Each number is 500 + 25 x the weight over the matrix's rms, rounded and kept within 0 to 999. Layers, rows and columns count from 0. Numbers have three digits each.

# k: layer 7 attention key, 896x576, rms 0.0701, rows 273-319, columns 96-191
# q: layer 7 attention query, 896x576, rms 0.068, rows 274-319, columns 96-191
# v: layer 7 attention value, 896x576, rms 0.0957, rows 256-278, columns 96-191
# o: layer 7 attention output (transposed), 896x576, rms 0.0852, rows 256-277, columns 96-191
k273:495536541530527508501504480498532515494482517540492485505448502494514489494530530491504480504521490478478525489512487474513508521541526470515500484476500513494479492497496537476523505503519529468493462512499515492477489536476519466489532513505510540484515505487475508485486507472548467477
q274:506499478515484508525496467490476502521491488530496525487532462505500475508510508512510515485483488516493502510497506484486464496490463510483502498476529531512469504519493499527482521501491500491501503516502487509489494499467480500496472491476494510505496496502463494489502519489525514501
k274:483472485535534486494467503521483512497504505482512501482477515500505496473474480509523526503520502493512494523528491480492500480494461486506512498486488490513510498497471473468454524524536499476494520541477522497507487502497510470459537529514489481512512515485534546533466506509472522522
q275:509523476466489473492486521500519513476503511517487472517509509508522492510471494486501533503512515479463516525493501489517473517518562540517489479514490528497481524486482507491508512481498520509482510501515484517479536484522521538495476536495521483514483479509489481494519505521460472480
k275:505493490513521500474495478499503474492515499504503498477503486497509499499493490500492508506505497472517486483515490481487522528510533500502467505513514487483485505505500485492494514502522489508511532518492527496488524512505482510492496482509528477484510504464476488496504534505528503476
q276:497459510505459548521496454499456479548474497509516524539455494504478496514543514517470471504494450513516490502509495480543520492497461495492490488481491480465525465489548509510536487518483486502542517489457468459524497471483465483513522477498476532496527512500502491494473501472575543501
k276:495522514511493509501530515487489521509505502499497496502507494496504484504507499493495506495477513495501499504539509520485504482516491520488516519481482509488486506499500509485519459482487488527487467500507461518517491502497525515499507485520509487539506507469489476523492505506487515495
q277:510495482492512515488480476500503506512495486491504533488529507488517495519509494493478520499484492496500512520460471495495479502514484502484500505507493545502500523494525488518472496514499500486453501518524501478471505459493466491527472511474482502489494507508477530503514509515490494486
k277:492496496502505497527527475510498471494517504463503511507499515487503545510508515500518493501507479512502489502505489501535496481485483504529542473500480488522496514538487500472504491517520475523520508490517539483539507478490496502501501515500525521503509522502521534522468497514525507523
q278:500521472514517475475496484524481527502472498515491480529510512483490486539497468468517496478502495498506493455463498515505486512498512525499511496530486519480482472455479516503475502497502486519501480503498524483511514559503491473448519483485497458479506515489505442484491480490481505498
k278:507456527500475501534486509498532485503515510490491505486476510502511498506509528502501497545518481536470506493488491498518484522508529471510514455517477483506495512521499517462497539457471504524552533491522495527498521508493461522479500508484480500486523495527503517514517494503445461465
q279:492521459507458500455507477514492495491485493485487525511506492515470519490500489495512483549509489502489477447507519477490516503499519513506485503488491504488536472492531499531444475486507456489485511497475508504541480507512548512506497461534509505524509461461507468487490517529485493510
k279:531514507498512457503502492493514508486516556508520463505499479501493482521489501534504507533541487526476486493494506533508511511519505516516471498497466506520481525498480549512502482478537497504490519532519489497449501512513505510449523523476496455524496516485520442502494478472482498496
q280:522537499495507483485535491520538516492481504448488500447535528496526488471461502526531490515536527494470462459484516502488495486529525510504482494506470534521473522483488495472497510488527504509458463498538498513506513508495478470515543515499503489475457461486492511529526523541474517499
k280:473528476521477519517505485528520507461497462512497530506517525490547510548505489499499509503533503484504544506528501468521487452518492505491522547530542503545496472492520451523458472514523468534472498503534509500552499507507548525494508514523516493525439510443541490523492493510482524531
q281:520449530498483485469495534514485492483502498463508484456444494521493487484512500495527546487494529487526485515529496484508486516521536470494482465512506478507495505551502515507504528506502505555486542491515484477509472513487508515467527505466486464491492511489507527504493482513493494511
k281:488491514481510485462522489500509457501504478462498483500487554479465533505439459459475468501536495460467488489465502512515543480525533488495482524468492499516512477499496476490491496566486483489490508470516518490447531505515460490537496494545529504485482485501469529523534504490502485489
q282:475501550462515492532506484531488519502470510432475449483472515524441450497503474499481527515517465477526486486550502515505528503516496475450498509458508501515499514553490514547474499472519469488531471507516475494463502484478475501499521504470501564520520502467459489502513482494554497484
k282:524462486551567543490507525469480512546491516479515450478461537470499510457504471522481507509478470517521525522463477434507492538527493489506506511463523517511483471495520496526493482514510422508502514514516525476506475502460499488485516513477489505494474528500419517499475474519502498480
q283:492512494484469456515496520539529477496536520511503509512502473499498539514455493487530482506531504484475490483502468516500491462514518549558459507497504518504485485467480448472516488484414499495511469511497502529553544517478486515529445486544498490491462457503517500486495479484507457465
k283:509487482480475527494510473512470503517453509439485512491514491491476513525477493546457494483531489504528471484537471489526504499511537461503496524499504520497505517496491500482502510512477465549483530528516487479502494489505515536498505458477506496480533483523483498487507471515528449474
q284:544485519413536507455482499497501457510496536486501481558515531492479516491528526474501456486470543483536515524551505479524512467486489522488492526506544507483491499472482514511498496448477528511471485514499498480506474496517512517448527499550527424467454532521491474487482487538503554545
k284:495507477519472538501493505501489534495479497467524521488499534461550510488496587508544470459513513467523476523507531572499482520546528485484494522531492535474480482477475524525504459498538583471498454507490487469457504519516570541489534455551520536562537517558532494512485518475484475473
q285:501516495501457490500488524480516512513513544498502418556521460513503426519461521508476533441494488531518518497480440455489533491543471514547492508554459498515503470510451525550484536501456509525467524488530509503480471462517474498472560558511450494496459494486479474486553553490472533568
k285:475549531501525462476566523524514501474522497530451513506504508473493479472491511518490512545477518514433503574471490512525527502585555548504467494503489497443551488467503485509418446513452510524532497492567456475471478563537491529539525558533510520523521511492474500483532501479474536532
q286:464533476484509538475479507473491519445518456537501445502517504548496523523471473451527527499516482554532480548503474504508533539491457513536526477455451457496519488571458482500556513467488504515474523503526507499509500469545590565558504492441508567505482511511525505479511483571502536501
k286:496536473525491515513478484502497508495459538551483496463496551415508479503476519480522579504543488543487543481453426476448467497564470508508495474521496504542487549459511530485527466496527506490476511524550465507513516506552501601526485500513502571510455529442510530519539518552500522494
q287:480440463517555534487481511473481495525509512514501494533503465472526541443505410466483488520508571507459504474508507464472503537494501509445487517544482501446540458478494469514481529476475501528539480489456525501487489483478504453460518545452451529505563463552529492513497514576485479522
k287:470512534509450506502447538464505499505500515536505497521517506531499448460501410462537467522501512483514503486506464521499535524499465513507500536473547429470543499540496517482558528462507498513465468501484483514486486477543493496567503513479507545495466471522503460464496489496442531521
q288:456513512564440528524523520459500493503463512512539535498499477552514521526445557523468497467532558493528509471471542476459512495435504492477473494497496522481507446502515496492504467472475498480511486515537529460477595496534497482515468533494465539469442510507450518522503483525483463491
k288:485493494526464515511462470514508451518541533526487507521485497545484529470439528538471526483529525524452543511477521553563480495445504527462480434476481520482514501460512471483549495509507496455465514496510484488518523478524486453536487453429548431534467500514484488452496513583428535571
q289:461500478538520493497503524528463529427523469502517533501489510508505508460533492471467512486468480541550490511550516533450474488455515529498530488495496529520483502422494552492503569447455497570539568513510505453521457553525510495489474497446495510513496509490487528453480495497501502453
k289:519517496496499533524513509544496481491515469508541503480498515494536458547500529497507485501513515509520539526486490515499480505478484539501465513448443530507486508447480496535555457511511497484501514536550493456577459466514500497476494541461474464476408521521491490509467577555445486502
q290:569534472538527455494529452454469533479444532483526462518523475486481434467543497517494488552485553486495500513476490541520520474495479461488517436540525515516499451567472464483525455540483511478491516535520511539551519514484472475463470519498471550576493447481460500527447535476553498484
k290:497493488515504477474562485516488495470493576518550487560460509539436500482507501475498544546477423492513443507550459463484494484530509491542494503535479530502422462529483443540591527494554531480490498540493485554511497478477455564498462521548478504538559528512488497533484534524498523477
q291:507498455582506498460479470518527508466544450501541434479463555541470524526490532476481552480468547539482548521463567475473538477465492542501547537531517511479419501484563519524438462515487488498544520538512454464519463521534463521504542526459462484538525433552498499514526552444521530534
k291:540506483544488497494544527546468528499456479429528541491478564518497537501486482453547542431505511501498509557450577471493499486459483490497523509474510473502416435539513523428441466537436520487485498507512421499501470431492471524461469446418482439536504470478521515515484563466490475495
q292:472502471518419514510545519504501466485448549453465517532559497462450538519517492529426485453456514509513528473483477547456489540469478527471440517517504499501522527524550448462488496492485525407522529461449468487539527455532546489496482500520540542463508451472503514498483564529536510491
k292:484517497512473471552546532501513489510509486481489493516548454502470524475462501547466451507539563528512510526467503499493533535494492527488482517480488471495494537497500491512472511439482453411492502481443510544585501409482554520473518486512538445515534514525563499478510524509535605498
q293:530507542495483516553444517492486503503517471561498520485479440438508553447489531496504455479486463483468518486537464488501483546449462528511473404553467511535466464496529488473485436472478439513487527505473461474487477552454456510507521485553505469490554491497482503501517513506531556514
k293:509466505499506514532466461472511561492521434512538489520520454502500544531474561525514478499501465507480497484518451469456484481447498479502493484552481527467464421483513496476525512485532527515423549506479498533534474505482485545479524521537537455501518485526498468534487498536515541487
q294:475556558502499482470554528512531512505476498443543506497545543518430518464483516491435518513450472485543525497523506547500479477483509517507472496497502538552511489529546507482511445535521512506570564566460504484502545488512542493517535512547469496556482420471575490480507531487501519444
k294:500454542505520472486463531495538497480470470483496511526528497516431523568474466511420510520454477476553460474567523512499483540487536497547504487456450471511497528527519511506463553530545532450502543521450509545509560537472507564440530529476470485521489499533499507486522479495485527523
q295:494468498487514472485483500493461537500552559460516449470447575470503492494447466522501494514473486501493465499465440509504444512519464473462530469485454536425457456504483517504571476500430477550540519519529509488484497483475506428549522485485541500471454511465515432502506531536507524550
k295:507531490497509503520481529505462506506495528461460472457497467513494523508466461511524517493468486530484490524476480513481494510509516525548492514494505504499475515527496489527490542497429455528539501481534449434522495553462468526507520474444533455515489500460503506502525520580562579542
q296:534474507514522489490447522481437458449480557596462514487537502465509559501447518505508517462472512485465547507505447473508492532437440508544471528462535439466465517470469526476468481522529549469534512549468526493616515483497511476541501509587508511496462526439589526477470435480465459502
k296:500485523485489485509449517489458486517496548544456565483482473441523513531458522492531481541455462538496538530515493495546489541484457483500482553502496507514433571432456500537463493474495487481474469472501549453513515478530485519521521483506443501537462492535511501515509502533412513534
q297:498468475516525468502496491482513539487538486490482517468492519501491506485504493487544486514500524492494495514520463468501424517511476513524529497524465520450498524477534480455457488512494494505514543518438512492515512436500472487466506520444495462457534542556486543539496498484515512438
k297:506463467480476503446481498468499562462497495499522477485477498500432481480517518561511540536458507480529446501442482494477479533488504569499535489560449536496508519510483528463519499495556496513540491510478489519495469469525550425571481478434490452532559449548558530503494468511549484464
q298:503501470497522555489524574521562463485546483503489483515537475530457526495512509504455487527514464539498514526487512505463517472529502542508478470489503441493498494514504528555535496454498519504506463466496519513484467463503481496468521480483512509491542481481476499499425510490498486504
k298:496486480502491540523553490502530475485498548494503499457533454481512522457543503506507496438492457485490541523456541466481537466511481504523460504500501516460420495516464534466537531470496447523476474515537560519586491439522487485495529513416523487463527525529525543485479504512417454489
q299:562532552502574519502533480517488457459490525449481528541486521526526588452512494419498474541490506497479489485516513513523507497511490538496505446495524476517549552520550522492508450522505488484490496486464488541514509525522528513490547467487482552492498477522466526496500493525518481522
k299:497475510527491522498471470475541516485529508498511538533482473553453552523477474477482481486506484443534492540473558519521489473543540513469495504519486515541511531493522515520545525477492462485438486467485492527506501537545558536484510511455532464460502462510499503518532501544468450516
q300:508555464486510500538503545559453456518488471519514491514529452516551514475488545567512452499470500543492508513460505519493526515490517491503488589514488518456501503492500459520514427581475488493496479479466555537439509508462549518425537545504488526479475514488529527495505560488514489462
k300:517514466519546494442466482535505467530495547480534455486508510531551494560548512550522505525513499500510489485541485517500505538552525527485520503500546518399453511538546500497513465523463482463483513522514542526533546570432478502466480510493542508535475489483526515501518523536464469474
q301:459502509503466526527504534530491516529509472536467532487470533540488479454559456538537516488482528477522488463521481512518521477472469476492516466501470445499474461466480510523487513464537510513543561548540510494444521529479513490512483503453473485492538452493471518525501517515499564503
k301:463461515529481518451482470488522514491491457582482463521500498560505502459486503480526532468483413489550484506460514542457513442448496499484540527513498504513521419510491488500442500474530515541512471551494478508516548505512481508500500508472455520491494469567473572474477486469505533529
q302:518505492482429499489498477503500536483502462513536506506484484522478500478526490398527464532565529544429487443436489499450514566528459475501519496499529481548500479592521504525498453547536505465511450517525432543511555513463519504462503579502463521456496521519451537523498505491531501561
k302:507547498455518491460564473492553488508488426539512506519522449569507510391496545448519493430552498480520436452485486496495522468618523446523497507489490498493483511540465494511445524521494497511514479530439511561508486438492490519511530537480476474472536528485476480524497482453520516533
q303:576513446494515500485513473526561440517469555485512539577505458485507510502493466518509493471464463517498478403585511460490510468521427497540529487478492480496569505551509480451498464498534516577525510550490526470503527538558473510514516534484480540521471456538505449478520566494546475493
k303:491511455516541473471488529509523464528530454499500501520485496503494558550500484524535564503543494502473446470516423443507512516515486486551545477511476481493572543467488508525527529459491528512455459509523474483523502552528513515491488491507539494476485522533478498448480522514513502477
q304:519502543521458498509520533491475521521497469485516473494492495511462419483508515525522448540531532544489464449546489502467521500475494513517530520485500478473463540486548518481499546462521521487474538443564531541500479487485510555561524473467489536535493482492504469493497553512493519511
k304:516531497518489520513422490510504535470506454522471504532547473516430506507508430536485485489547488531478513460531493525495544541499506455496471530543498462499482437492497516459508479519536474432542524498488487540462440560531542534494544492506495447497540567542560519499541507534477580534
q305:489559513513476565510483485475516506494458522528495573482493537511478532490485489488495501432582506495517495469491536511526494509470471522490526506487467521526468504464493489509545518488541491476487473541564493504450482485476505526479557479537528466509523466516506534502465463469502489503
k305:458445517504538526525446560455480469501513538459482514493494493530479464457501466480527539473533460519534524386475489477530478536503499492528472527530522506465530507436492465495525503468487481406525488533493452493497550521476551500480524530489484492531442528512489571529494528490429474480
q306:478535530482503448536485489522438478491476504534491515456459469482516496559551499479482461477558526482474460502486463520524484488459501513542502486524501480489468567498493559491473511470519566504434486490546481466601476441491459484474480529464543522557532480486476538525512457552514509541
k306:518524493572483469519483480531498444530527511590474489491506491501504525467506556431459544467577505493517456484480477524510490494494473512506441511515489449496470506490533526469584493488420523503485490497499494512556427526507495444520499465534500448539486454534518481456481503559421467558
q307:493510549479489505541548479502544519562515540515522489504572549506554477469523437432524459445538504507499508430506536488549494515529491516480524556533520506552522443535517510529492451541568479485498478518474464506440511548501519467526491450551465528520490517467590521499531480468504495479
k307:477459549501472507537566432518559450529490556536451525472553545510531509507498507529491504428449495482512532438510515472519516525527577478479534534456561488488478517485479526502464531451491424552495489540494545521513576483573532548515496510545540544475507481490484512521515540513533602522
q308:492527537507537515451559517489537547509515457420498495472499502494524475488463436483530528491529506524509442508516501533454506508542515532524490492547516485441473478459470479547489515474501537545495599526419488462464475493509498488535514484465491496520547446490523477500461480453455533518
k308:512519479526467544474501498476470488476511505455517527439503498490495485471527393485528485500484479456479451488534533457415510528501485523492546558550466520502493492514510513518421432524560512524568435494484536471466458472511465509504461522511552488552508526515498531550471523500495512497
q309:516534474492478455516491509499503454504476495487483472485519520528524528595548487492538488471550427498481554500424498478482491482515537488506448439499523467494518579470537499507513435482529450543513471521528518515500461511534517525504477500454508461510513486527584522516451496481501543471
k309:533480527575517485503562466537489488517528494525484422427527493539503515556485478492539471531455481471474592504486481445485469500553506532474530516471523495487502494479469503530469472484601479546476496525533501504522495464517551498487502468481481503527536527432546526502515497490435563474
q310:478424476497480494458461455454537524489484487501520513463487516530558512452472511514480494460490455500485492459487515517516571501508444493497473492438545510458467493534498458499513509479511400464464491473482513506469497462519476554520523495536529440511492487491482493476522566458522483505
k310:470540481503537486465489504483508536548494503509455508464445455482517544450464598501469523487436513519478432468465492487476524540451403508506513539424519542514460470402551517537450501548517463476463452433476555485411404504524488505508504494485483471498499502520518487500508543465512526451
q311:433514478478399531519498470519518527538520484474551575484513490490459494504554516509506514469500470499499525478492452464541466496511474543489418516498573491487471491470524507523501489473451507548537430481461471541532513525535538439512448453544566542517485496486530490509493486491508550545
k311:520494523493493531481569449521484441481497563501456533496479506504481493520501494520463441515487540485524503520497492514509489517502498523460494481508508567504448479496545543446439510503467506532466531499503518464589494553480502484482470490550573548533533489513563482522502507404432511525
q312:453543491570524515516489506520542463534502468504470474437447512496446550546526485479517477476493525535520433423496484517498486479453543532495537486556464445498484515469497443525507452530495520500468513441522426483518528517462503493466497525534527488500556524527475475527505465519495507466
k312:513512531519503548485449565475514463477567476494493516509507474551501509575493484507548498477516529517579407446467525533579500443573569525499528503476480469511448565488519494516554471521476474531519485505526487483481500437413483492530482482511510590449487496437482492495505452505450539502
q313:454562432526486523499499480455513504519529609492500482448500507493553441495518463507455472503524484481508545511494517520546516522531576518477460503481537468488505451532490619506493467498533461507466499505538529494570456569542454501499465473512520475490550472465477528469494476479438495422
k313:514512416502490505557543538492565513496526490502536474546510510558588447476459527515450502472486513469500496539505439492496464468518516521485531561485512499472464477522464514502504494479468523550501472531499419522495530624523438455491474483504469520454415527574507484488498465491460569460
q314:515487511526528490458556470485539481484529472532478496543493445531478491513545519493526494491503523519479543456506534526495503495475491541468509576461505510460464477513567496514519567537518543487520502508551487544470530515474448551456469507500482511542512476511541518529498536478567532499
k314:507552483500493514485515498529468461466479509475518494517461478519422510539491521501502547522549495468482519477465548516462483527467533525493466515505499503470512516487501554535440542489445497516503512524549507488454515475456477563463486496491475548433529540546521524511516499480561460504
q315:470479575543563460521554426426481488479575555556509519457560491464513527541540470428466507456529472545489526483503481526497562450479484463528435435523495421475496497462495540559474496503494499513462534508488562465542566489510524552539506521481450544495530473547470538477536536441509525569
k315:527550531536531481518551492493488518514499473583548491516557460489496502517571546475540495455475501520517546505472531508518465463516497512532495541516512472491506483488443577566483484466470521546471480503489456566526496531475479559518482552524502393548441459453479544477439545483461513504
q316:505453515501526514493506475490488535519496485542519528497482518519481501517533492525474501555476492485508541523545503555528520470475542492501510490512457498535487439568589504499488569497492497465505494489510542516544501517494522513469479541508451524505507528501436488491510538476474476471
k316:470494505511518539470498541528489506484500415478511499519485509520497490534516458518476490542559492437470523484568467498498497509525477505478490489463483483523490480548527503508525535492499475529489502519508453487498508481509511453469492509502493492484430492502525463498488497405532554495
q317:524456451541554466499487546544520542531470503555513521483502517492523560555555511496523526484469536509440514464422513500491500510529522516478532555441494498539513491504470483474450497565554482492521508532488461500529479507442517499482486479525449541515471478545495524524520508482475473484
k317:467516498500466488509442515531498533560484537468523476461522490533528468483575496469490491522460532489502475442457522490441506535552496525512460530407521518543437506456518522503457502510544517461508497544527496492498488604452537581476491521511508488489465485464464503536499474554489529515
q318:548516525547497428541458467498459490501512551539448532456493488497504460508529562527489542483526519458449486512510519531532537424499488490501402452512494506502484455529505489526472497514535490460489465484508495532508544509525509483585509521543448533511541473483509493511512494507465534467
k318:521527497494499440482505520489459509531524558539474528454508501499513467536524518568509531485479492518504568540569558522550494479594494528489454500520471461499511489487489491516463547496520426541508441514459444543443530487523556462508490537584462558472488519505492498507513457480478478515
q319:438493559511517519497433523467575499510460462457530480511467495503498484550438545491538519513517491501532519515553475515485526519479490495511535502489472472437513485456506506441524445508576498459503484474489459510414464447503499492497468523520498501478528480512515537573557497537523477469
k319:502535491519508527422502533521480487518490560518450463454480457486541528519536490518479518523534479500538506499628510459517561478492509508495529500512524461489545570464517535471499556506524523416561547474443598508480483497459504519483487518453496503504502484469492566499582502480544489477
v256:466445504505479492491517541518554516477508495502457496540461497463537459479502462514493538506488519507501508478510517509516459503499511481508507470482487540489475463489512511524495473525540529501463508477487470559535476506532461529440511496542520504522498572482484483446556556469488497467
o256:514513457535462438476513545507466474512557512559486481477446485510519522497483499498464506492491482485505508525437468498516517494485516501499508500496518546482473503487479480543492522475494515454504475526523534471504516389502496473529519434526432533478499527493480523482466510516545481463
v257:523547507448575535468506502558540508480535538492454429525492484521512493505556534530495477469533499525486513514503516402523511491508479495468536501475504516471503458483496498471509540449539512524459502498506525525475487487506490509522527470519480476492545544484534528494533540456491470522
o257:525456529508494514519495506552449489510411510473458552542527535524521475547459457491482480476537541523519458513569476542521492526456507516485506520530464525550467455460472475516535519516522460537461540525550492487554463494468503541512436570529489509500532506511477510527545465501525525470
v258:506462473505505488495477516516474489499486479494541475525546432502499529534513522486526501549460505530441478496519546539449461494534498491532556531537514519492534476510465507484494473538483458480545523469525503484530482569547527531456500507473540498516503511516469473533526496477524499483
o258:517504530463527484494546506482517491517493528535502481476421502493519485471514519453511519538512508490506567536481492535503497500439479485455417491487490508476419536502595465499546523528480532545537510524482492519502513516539512434510514457451488494460537477544492536500519453467515468495
v259:485525453510493468533453504515529453465479519502505505545501514508480498515506554498535484518499537505522492519519528501500520479518503495487526496500548496506489540508513490550502480529521468520499458517464496501497532548521461499505515508464481507487489525520511498487526512442483465472
o259:461547530530481463486541536470466524517503526468511499504471501441484471443490480490510510472498510561499530508519505532538472472523540514505491527504481480483497519499453430492492491528466497453468529505528482531536541514496510448502478452525530460484534535498501491518540483526488514498
v260:439503515512519479534491555467451445526465524458541551477466515510441501533510538532492557505498527468534485485486439432480530518510463544512475468468523525479522506500494591470494476496507503510520536435546459497496493532530516428502494483513530505464484525503485526549501516481516448470
o260:512537507472505467529524463493489507509484531493552520485559485500498505565490507442534476512519479498488520473550510533543520501506529527512471486485534462489525503541487488481473493498517496511530560546474479490478498409489480506489548470541520455526468502453505512460531522511525488510
v261:481480509509515539514475522537531430519502442489496554500511479505500475473554490482515511476527502522582477459498499523484499521521449439510487506525480533491506472611499483517502466498520461520502556444496504491553486517524498534495457504532534490488480490510491473542512506507519520509
o261:479482450461528501500499537500513512534494521504452518528480514461553516525486558513489499514520522487475510434474473500522487499488529449506509436473489513540470481498536453536549498487469494476482514540562519524523526489465514545489494519532517499500505517549540524507483464473475511497
v262:466469488487472501480507485460493538481543531521524508525492512521494508447476538471494495498491473495578482430468490478460564439467511502539520484499495529495467533558496502535484550474412478524519474526481512543483496463455524456476524535515482516499546514508491452501455535468476507485
o262:512469471523483502525499474487532508511518505477512488489497448496508520532525490561443514522484596535506519492478468529514471578579520507489492537505481525426494529430448548499526500524487523490461558501482551475499546498530493468537515499498509466514481461499519507460517463496530509542
v263:572490495467510509523518501561474498539430517516525510472491499518531496508507469446504477506488518566436491450519484459522490545480495514506516507518491484510515518497450487436474490551519506483465515502517469520462474458492492517476509503511506509480500539500502457457541495463473482499
o263:475529493489517523503457531506504498526488520495496496463504445492504524427500534480525515521451488494475489441535547483506457510499481533478521524487465516502522444472479525533480523485497508494500449500511557507494537485486526516537522522528471536555498526485528539525523495510479468488
v264:443532495466527547473496522489533515548509530534460478519504490507487519443501460489510558524506416472520544536497521533514533489526534471549510501540508506559557513529494493514534564486513461506506519497525522516487475491513472501485437561522561552519478530466502508490484520488520481462
o264:495590532488451450477521514474485526507479500460475504448513543530461458517523532503497485455488483482485524532555499441512489490498479459504497516508524516510509522513510490531436499506466521513507548480510529575515522496472479497568580498505454493542560486494503533515496513495500529526
v265:526463465489476499453464512470478512464456488485461507552485524436465466501536522489510527469455521515462511523513485591449474454529509577491528550524523497523544509562535509495494489531481459469494478520471515504474476498503474521485507502474484535512539547492438479467504531534496472536
o265:505515490479523525539495445458527532479472474476488493494452517496484514505461506491473465509514508486582535517500532538486495563441550531476475472489508555551540500490508560489489474498525458480486502486534468522503498450514497525524500529457530519493502535469517487477503483496556500538
v266:497492461490520523426466516438501487515517505473512576494542538506538495480501505482496498571470513505497516429482485440531488502499541518480508562468534539515474515487472587491498541501485557541507514520476494511528507464557480503488525494495492519552509542507506496545530502509470470511
o266:534568518459483525525529481516521512539516529492537510485551430576462469476483497561517477499528507464492525494520503481464510559467516516462484492499484494488500534451514478510503512530485509482471460484453466520489467470526487542496482564446457524483520463516511488483539543504520503509
v267:527513499470491515501492477488503586501456489467485543490510446476489490511493477461518583514462467490536500516534506525521494483503489515538532479553476445492472503511463466539512469467457490517510504496514531518517507503535489523519505496485513481489511490497478492495475496503514548448
o267:481533506433536510528502532476533526506501557498499501524581516501489494473497507521512503510494531477484504478493503503508523484496569487504487492513510498456521474517508533479508522484545491547515505532498478501467510513477553495467457536496492418473498511505491566488509507476487536497
v268:472468499527500497444537406460493515501498517474479454486485448487526515499454523472514488479458430552501460490501537508563546513485461530506478550493512482528495508446468520512461505500558466473540495514518512527510508504453494467539472509541489452517533464544486492467462490525458524484
o268:495517489472517502565481515521518492474510493501531512527492500546471465528471531537505485498516558503490534509457497509519513487475484468546468469516513499509543499484494459476520466478493483524499510497488489493475471415486542468444539539558483493466454547479453514526501499490502468486
v269:488531472506458509541495476504465524486476518472484571490458526479507519506488475467477525517544490447507474524530490483486546515487552495562492548532538491518533494515534533444466521545504525493522495583547488480525494513460485465478505450500545487466473485471474524523445519518521474487
o269:457510506529499522497515498488468485518519505514472480435542515489456463471524526499529506429480518499498509531512514452499529537465530528477458501499495495488509522499549500495495537497493481486445521457497504455484494494536460524534491570501475510500518536539493519464521446508514471524
v270:517493509479481446587491559499520507450521479547480444492485476469485484485437509480496594507499520458516461526508490530542503513504487507442522518505492493452531537462523451481491505498490487531502553548481482447515464503471514530505493498456434506483526545482518484474504527477502542508
o270:477450500443531535457493509473499501478484522463493531521506474530486495520521483518443518475456449589468539500496451443489496515531485520521506499493551515467464449467459500468455495515510526487523465488507523538480509533470496553447453442487487510468530478493481494504500500459545480491
v271:513507544527505481573547512530483469466577510542500492531478468520507516476422522536483492518466553493470503474493490470501500535481523436592486474457485572536478498496564498477503497502498494485505530512455455515476547479487507512569494505503480537483518464481495487571491525501525476508
o271:534510535549512510521510539495511556539518500502524497481468444494530511477534536438480488487475456472499525479511490497502478459508517483514466483518495575476566547512477482520493467487479506514496559511474553481473521463489523471482515508554539480488474530537512486490514491478462496480
v272:565540475532490459530488519548514499478514517486531549531478488530458503502461514503539476482481479475523502517518508472518484473517559473527502484491436507484489489508492532445500519543503519479433458487545528513460515513490474449482487508429479510524473494552439513554548474488505479508
o272:464494509486511479482528498489464502480515563494529499486512468455507450544578489521510521515529524526531450425504492471504509547462482479446437526525548448512491493494506541526486504531515488516497509544448495483466491499456446526486503533493490480452501487484500443461518553513501523540
v273:469467491490541508525522512552525509477495511450537505519450487462517478542538570503479504488499525481540539476489487508502548520531533526510590480486475518497520482502494505514556495544541500524470495510534546507489480463531498491561504508492492474515537472519524497451513496491550547541
o273:496514554513525532503468514498486502548489451527482519468474497548510498540470511537515469471479480515502504483523514457525500536436483510508486504499528486496484585497465536477501524449476529467522535484501541474552526509484549448480546496535537479513503468532473505506526436507536503482
v274:529492479543521547505497493448512472457503496501479478461547528485484457456484495538500551516504470465519555479473550525443459491517514438425505502449477495557501501523517490470502515523516525509448496521490545527467511447482527446500532487546523479513501475477554513523556561504492552539
o274:498522509505495487506474556499472521519572490482479453532521501512556454521505504453502534512506491509508441494504504503469497541491505517475518517503534515504502535474483538515490476540504482539474531481502471490533444495543477495509460481474485477579446499484505523540497504508517471561
v275:545506454416515509455548490388513459467531506497487441505493498442493458497530479539511488473565475463495493494530506517498471480521526510450524545524477499514475515489512527497452473556431494490519513542458465433470499501525489521506479539488525487545502444530491490520441480517515503465
o275:488484488508528485514503506517515470532467493528483467476522592467546480523512494452481492503475555513470480468497520499478460504537498543489486499505484517502486507466506495479502516491506473503503539477549495486486533496456571542512485501433519455488513505499534503534480486516495469520
v276:520505509504492499487452478500495502556510509479467524480498505461533510513538484459495513482500514509527535513531494497484499493513525443537487498465496498551491491468454454456515573513541493506492496530477407515522476575501471476543523533439539492519509559507472507532461486506532524496
o276:452516473468500501521522538461549476464484447489509508514498464524481488518498479459546491533476490533519462524444516538492507528499494450506474504475483510479498474560515513538487499499487449506495523532537515451517471527463510494541489512478481509581537542442507525506521480476510509550
v277:471501487523493552524447496517529487493487482483459481523494462504509467517494455527521478497514419482498430475511534469443480485454465535572544476496524473542518461531491451475510468534465513522493497461499473502497496524518483472523542548458488556506502511507509483477530464452493504528
o277:489468533514490486521517486483492453504503530491479464557463487483506524483523563461492517479555513470477555515555462447493516500506475501475392490498442536525526498531512552505458511481495550471507464467517483499551495552487459491505524492495524458494480502491503460481489490531543525529
v278:581496509484486500524497507468458499495515498483510482492508525480545497513476434493454450498528488525506498514478526503479516536478522502495494511496543452519474470433484520510516466520492484533450522474559530492544465485473462535499485548470519543490480484544503508478478502456464548467